{
  "norm_place": "pre",
  "warmup_steps": 408,
  "z_loss": 1e-05
}
Each number is 128 + 32 x the weight over its row's rms, rounded and kept within 0 to 255. Layers, rows and columns count from 0. Numbers have three digits each. The size before them is the row's rms in percent of the matrix's.

# up: layer 2 MLP up, 320x96, rms 0.0541, rows 54-75, columns 0-95
# down: layer 2 MLP down (transposed), 320x96, rms 0.0498, rows 54-74, columns 0-95
# gate: layer 2 MLP gate, 320x96, rms 0.0565, rows 55-75, columns 0-95
up54 224:101167108131154145100117139158122149150127125052132128122151096078129116127142068068114125140140130151134190164111143101092201140117129154096128098109113139204063081142139118141147140110058115128138136124128132146146130193144099140129134141197114184163151106172149102082116195119137233137
down54 219:118146072158119131185098086125135162107174103109121120172138112146169168065100172172104150091095125127078185114154110111116119126120086117125126092113105094135096088130132092069167150117134075152126130113179135156233019081119145145143137082130170144136096117115131111094127134120149122174
gate55 201:120082128165128115132146124104099108116099095107112150160153147230128149110120134143119149113126103155155064131165153116120030072185122167163142127136083178125196160129168094142123095093129160121057121127085133143091139145107146086097137085144129184130107154173135109141107143132129097040
up55 178:163100129120104156165193098119083121105111131143153139138112166197150174111170129116134170130157121169173098149141194158136123124120095106136182096126131141079175186182122150106190104082092139129082153141135138185055114131100159119102132142158104150114117159134078068120095042161147130131
down55 199:133174130115107123162143121105134136089111169156137121086090118076111105139124130128120100128154133116100167180097098136141183152062093063082114119142125038116128144160087172121137183140138102148164134150161147130177120093106121201151096170158132084145106114101053132097156072152084117204
gate56 046:102115090152094123124111167165078000150130167108088120115123122148089134107129116110101130101146099121112151163073161040120145159108123142147126111118054125114174086097085141068128132125131068118151098119147179156128153154181114115109148137144104160094131136172110140160107134146153155131
up56 062:126094135161139130093133125130119255132157255109110127139119135141144149132118128151110126179137138127129123118095127146135154128099114112130165102144149119101196107182093073115123098116161160140158125147124099081143118101148124137170139139084115129108115112109150146104130119115133139100
down56 030:096090167088154168114161152110081143103149140079075101100178115171164171172119141115119151193109174095125127131092177140133145143124112117160142068147132113128129101100080074139113140125123107167152138163104172120128164098173082113126157166065178112188151115148170109164116072131112208082
gate57 031:096139146115143121129103073117130080137145196121117107138103157159141099130120145192140152143115159148140147142143147192102137152129114117141133151088155153135126129183123105152157136158109138142183128157109194117122139144255148110134138151091133150140114094104128112134142104165109134141
up57 027:163106126112131130076123093186109105111063030159190129125134124091122080104132146103148126157156124140142118137048152101131150103137133088112145130199097095132076107179161117145127119164136046169139047104117121105123144143179114117101143129092094093137132164155126083096119136152190123137
down57 022:099126115173116095115156128204133139137118175139156127155084183128133163098122111139133139045170151094062124133180098089078064145156138139123211134127144141095134166046125129101119105078129166114150130142137116118104181155133112087139140139133108119040094151165139115084152164081136159118
gate58 025:125124151207176149164182099162109070166138158089127142102121113107095116118131147130125138115145139149143149082152140156107157124143096101150063137105108165185094072132214039159118127101111139106143164126108124155138137117039136121105124156106131118108181094163155092047121109177132128144
up58 041:149158161043125132133114107166090000113131000152162126089183166111150129149130101115148132117117123125155137103148138138104118144123112119131128130139203121141071151085128159134163115127154168113155132126151103132131131126071117128127145141102078156162113155127120142156112138142107140128
down58 025:141136092160135159081101136117098162110153143127191121122118179168111130118107076112079196118116090114095152150160095119130078090121166078060080144153146163116159180091127135145104062173099127136131100112127129117174153097100189152090156143081148111195118140090053171133133152144172157132
gate59 194:146148168110096023151075134144104141083075137101092082128140106150121106133075174194163098097107108123152136096088103092140149173115129080117123186166144100111158175132131124058115126153157122131153128126176192079108132188120101157174168135163083145128112136134137124162133192141152133129
up59 169:157119136107091043134131120162122139073140120109075100132098121122129141153110176172149098087117113166172176136117150067142167133060127072080094196191079100133151135120136125103174154118115102131179137106164224157089137144122121117175157154095153094114105155085086113096127138120148128137
down59 193:107086098155147211134184146122133144120154114147139158141107179141129149116243116103105185144118168147082150157140152137133145099085175171136129087113090133125120086108120121176148155075062122124146136146107094167100151100125134063124093157109163113103140152106043146105126064101117116137
gate60 147:111121187098090091118137162119098135129111174159204109109163119208124107101144132063100146103152117104113100165130079101114086116102138115193140151152107071120143170130133070122104123186141088126089128124139127087132155122134059204090144078156169140121140129126146156197098130122105069104
up60 179:091093112139130112115164138180124127132181159125163143146124146132081127096148093134086143143142117156134127136136130080151083118132159106144084151135089140193067132130163122186113133109075129124079131102118110186137136119138139093024138122039203119143128085113133102045081128104129083087
down60 158:083099113132125137119155130172143116122155151158192154154102161153077091110186088120085104142142147145123122143118111093186076116145162092126108173145103155153081132131189147164106094135073122137105139083107109169138140114120084066023148122070182135130131095098111109048099141122128100090
gate61 034:122183142072100103162133136152149077148125146125118137109110152136129100162115112130109127162144128120136108109129150076128153135112120122128126128100084120094130136115113148108120126122145157127154137111135114113121139132255151137143131128172072140064136128161127144153138124129121122111
up61 024:130076104204083116135147168164113152127107062152088167107121114109091098124112137050148122126132110115116112093133114131133120102127126130129128112139101131052181126202166196113128150186139176107188130114154140159116132144080114155135133111192150093028139139095126117138069131093154117151
down61 018:089079152089148087038122154149170139128159101157149114121144112128147184195110122103127147156148109102128120118160137111150124121146193161084109129080117132125138128094112133093140114048125112131208085215150160068084119123104131098070134088120116126135142128198152115103157075147102126151
gate62 038:136162137146125111111131080106108169134109156119126119125147115143131114153168138109126112120121134126124108110123121131119178126136121116121091121093166156156097197134154130103139122116128122094090132131131098128125125154000146130146142125149130130146117095119119099111115105148128111147
up62 026:096134126107100130095160191088142175165099082135120112117119068144184129119138130105114101150130140148111114165069064165148118110106157169108121135129134131001213164107154097149102134178157114125098162127110079123152106135057152130138105114092138112111117160137086159108138056146124130147
down62 022:161113090166136145110126166132091096169085101127146112153123193131137106117139181184147146078114123197099114140074122206160137148179123134149133126118145130123113129203210158095108099107152096089130120105159178172124107162148092183107107109127106178112079085143108134130051169119133149142
gate63 029:129121139153096110150152124159115076130104094159153108114171135120141109168129119132124140139148121120113115109103131071112094138094143136117138101149047137115106205159158108141119140195123106128105114110151104100131129154000111133092107126122107122084154150114113109067107153147138090160
up63 034:134106106091083119142118123133105109109127130133121089131130111116140148048123133068135138116111124142129142151127100104120144091114137121117140118127123123113145132103141154097144109112158140135113077125187131139130132157255111159146133129215116117156154129081132122151119107112149092189
down63 021:083085115182135111133104181119185166140127132126112133121102090155142111044130126118174210137115163188060057130169167120131154107155076130109132129146119125127128196187216122159149154097146147117134079138155129199155148110138105143143148118079124104121145101094149146126131106108153155111
gate64 038:117100107113128112108168145162118019144124054125126174119087115114122151057134108133134132141182138117121150089131149143119162112114140142135111106131134123087173124165194077135143139105109104113104128118086076153133109128255125118139136131107114098102131103091154142091129086135144144169
up64 027:161120133197131159120138111091127049134102110101115144112170127147131052156121150188176097115118135138168096130110134163123113140145110089101106124127103150119097150236180107136191094142141137116113135137109102101115152113022121135109126141081130137116109159098110129194123127218102108130
down64 023:136124110162151148128089178151177094150153185131081124145059123130178123144109139085133072083113126100165163136122108104120087057098229104128145137139136107136154090121134162075106087170144112132115152146115135085082067108163173148097141117177090131146135077106058150122142111162110161156
gate65 035:128149138164155143147123099093162226114120089102133092103122110154134149150141138128131108092123132140138118129127128167129149133151108132126130109126137149160137118136152077063155118100128220138155130144094127143115141121000125126123130132151115135156110124133146094135144117151129121174
up65 023:079135087137124162148202116125113166137067170112128116153143122129091155123118130158172113122124119131115122085126107049084077126148134111159100138120097137133186083166174158094100146159134126117072124144083111151134187133016122138109150120157131116118138114134124074168155122219144188155
down65 022:150191151096135078161133089139157092133156188138139077111117133129143127167194143123083080158131143114140214131186160076114122101119041130125130162082111190097129125080122119140160117133081121149168121153175109102116104074115158105100123137152129117144191134178202129128119159127121094109
gate66 036:149096140095141114127148155123102249136150255127136131146126135137120113134138142144122119087144112125113144093125134115143104093122121142156145117138165116130088121128162130047107131143167106151199126135124121131138189139228128119123134119119088120094127142109156089146117103131165122144
up66 034:093136137112108139102144122122116120124105176151144135113160161098188079111119127094154137174120128147146145105120120224082123103117131098129143123112163140062078176124130162151158169156095145130164143139147180115133107144000116115157156128172144119150112119109123128189127104132095109169
down66 024:155146139116141134143166122176145168090091087056148154176080151119146126139146142151151142168093166144108094122106083139095115175151111105113183126176145154133117182098160054130112159134121191119135116153119147136089220135187069142143162085096159119149107060129137180171088143099141133138
gate67 031:142200138069136103097078137120158097125124000101143124079125150122152160162116115151165120114151126125157128139152145084136139157147135159146151121108192142134101185115141195156147111119088121113180127150149136100135162092164101124124142134118091169140143139143146136172147148106100102093
up67 029:086209125026115098162150140087136255112112174123106135084130112109185084129114100095148121162128128129124159135120119133117084129152120152069126140109104127111174140080131142101099099133178181133109150115125135135110125135096148123118097147156099132127145148123170117083107086123080156148
down67 025:132129099148178146140159126120116158123096127124191180100113129140108158098141115095090192155213123116155073094225136126103127133122130091126116152145108136086149125054093148187083116130167080151172113157142129101098113123157168109108090107112085168146062192123181152159125156126117106144
gate68 026:119128136136119105119098086137075173132103000151130078149135150147115134039126138158171119099142123114125111172157170164114086145114120106137154125133169134130165196078149118103104131117129067153154089139117167136127164154179130121156137098195108168149155131095129139072108147106147079136
up68 028:148130139138123139153113101108127255097168196150155130150139143140151107189115114186102138115118134134158131138152129144136140152143120152134141130178207142122142144078139146077143108107160119142158095159169083120149100143000121119137138131115130171075134128101133131115133162144122140158
down68 023:173181099101073176143179075115078121149152102149140082140098126134145158130142093116136121106080168135076060156118094150135129142150178129048121094182123143148171137090094128079168131156120111149082168173149098065119150035127131090140099125133135146137084113106159154128126128185120113141
gate69 029:130085096128109096117128145072099067127115255093073111138088140120136085087100124133148124103121121130117129147059085129119150094156135145131136117099109161072144112113145062127153154119108102120153133128102155136141136118005142143116119118177144108114148084138120178133164111155114147108
up69 029:138108120130129123163125174046173250121174195111133170136065112126139132146139134088085130182122135146133148138110123112150125125121102155113134141139096120136175101160073144058125085127143172134162117141157043127121112108191142138118125137121118132172096127138168114168140134114097191077
down69 022:094143190149119141156123130121149116139115155149213123106144125106123116095155104147132194128140058131185117125138133145089184095094129085152085177122137074122062078119178146151107117119156123150165153105144145133174143079073149144095161131063075133140086150107053154130145135170083091148
gate70 208:061125119120169088101081139122144128133088125119159118155161144124107125146115095104170115134124144050127164115159042175054148090184129155198146137149138182143140105153144110134091070148114133173104151132105072127181142116125115163112119060117107141110158102186179126168183138138098110103
up70 222:085093117142141087109115139143172116155111091120134107174137181113146123131142099066175093117138125112155175136198096163065174067150100171135124110141120191137121103150127145118083113132084083204153145114107126188162119092136123120131070110119138109031169166126131114128172090075140129152
down70 252:114085107144127170133146160156168131131150113098093097136095171136158133100100141091155155137141091193140150139159167128109156111098144148039138126070125153140112125108117151117111174130102056107139119142120154212094118096143149076130080172121135075081133167095048135089140083106175169182
gate71 031:129127121176145155127097086102120092109127117121152082129090091112107225169143124126135116106119143125127123114147126167119148136142139171135131127110147136130155094129105116167159144113093109125146145120104180114127122133000120123142125116134107139100152133193138142114102153140086137122
up71 026:129079144219120123128132106126134149110122000121136141113021139124150174072156141161082129095125151112134112096124132163151127125118116117151163137133096111102159152121165104186130100175172172122133145130123075121130124135098132126127151128124183105068131090094131087108069123130171117100
down71 020:121109139101104175105091134060108047162163106141099148136135093114132095150115148099099121133191160122071083067143171153162103136082131098089135151164141118145121122062146140097136163104128133121077143137131143037153181167165064183139132157121138117144138111110124143078144113161103053117
gate72 070:128102141112162145159148154105134078156123080089129130179083122134127182110094173073150141119140134111114113116124142197093153128162072163149114118066077159142137093121138116123134120150144178095059108150072133138132139147059142152159136111150211090159084074187098117189151111177142102126
up72 067:149097127108074105138159143164073099116120204153159181067168140139149072094132107138131141101169097102139121109094108103111085135115121120131171112112027073077150122148085089102108135177149078118110110109192108115139103116099098185090135130141122118162110140130090177198100126111172120113
down72 062:093134134098081131116145116156093088153117165074186152165121156085188065125105083120142172118172064110128117091107112121096109140128106077098124138118110126129135163142120092077129083195186163122113106144123099071140101135175156145145160071101167151100126152122030149161124151094168139104
gate73 061:135123136126127148151139090120182052130155067074132145176137141155051118113127158062111126061101110121137121091148142202116170140148107143165118178102121126154134110116116105156147139048125146101151158147121086103127154079146140120149142092168166125220077141132116159149147150141090089073
up73 052:134128145131134096135121179092123083119152000127126164174079091172109143108160139112138094154174135096086118138083159158136139117125131134114135140131177134073140135190114168156130139091140148109109129093109139131147090159084144123121120084128126113108094164117125169149173152212127187108
down73 047:131098141084084097182128166170179137124137046123167088155061087160156123105124130102076137050094191109124102114117085151119130136123119168051104068110122128111126131137154109076127148158175110106114136155141107068104120076163116086152143117099146141156140109187113164129175120159148092122
gate74 026:107080124079130090130097121155139126122151255114124111115143120091164192210132112167138135156135131134116155121140131139118112123147060127145110119122131186165052101151128155117103118125113145123165138129130156137132158161165135108161120119076102106075131122148155070094107135098146149139
up74 028:093156135031129130120120126154147079134089000138136185139081144122142099102140116150149129115145153114125149150097151121102158120116121159106151151098128110123157105178138158107129137152175137136064146128103062110115119116089124118121142133122087100090105162096148096107150102136149147171
down74 019:132169146110124075126147095107099173159129115122150159134107109173150117156140107158123199159146107107128138094177131093088176115128158127122090155056072165103093099084039165167164096124140154061179092173127084167122116101075155093103156104125115095116135154135143106128110102107063083106
gate75 055:127156182092135106075135118179133149122131186107198156139094096152046136145152131097075128105148127124136152166119155078165105175121123125138115135088061099152043174135084146104120133131111121118125079084159112141136101123121115095071126139095124151082077109135125125124102146120226182142
up75 060:156083128075157120182098147102145149090163186197106140121104127143170111179126141145120141126119124136130100077124081149143145121132119116148151146196232104095177111095173145098067109132176124119189105144199134048121151143081123157169130106111086119119160135127125122154145146115136179146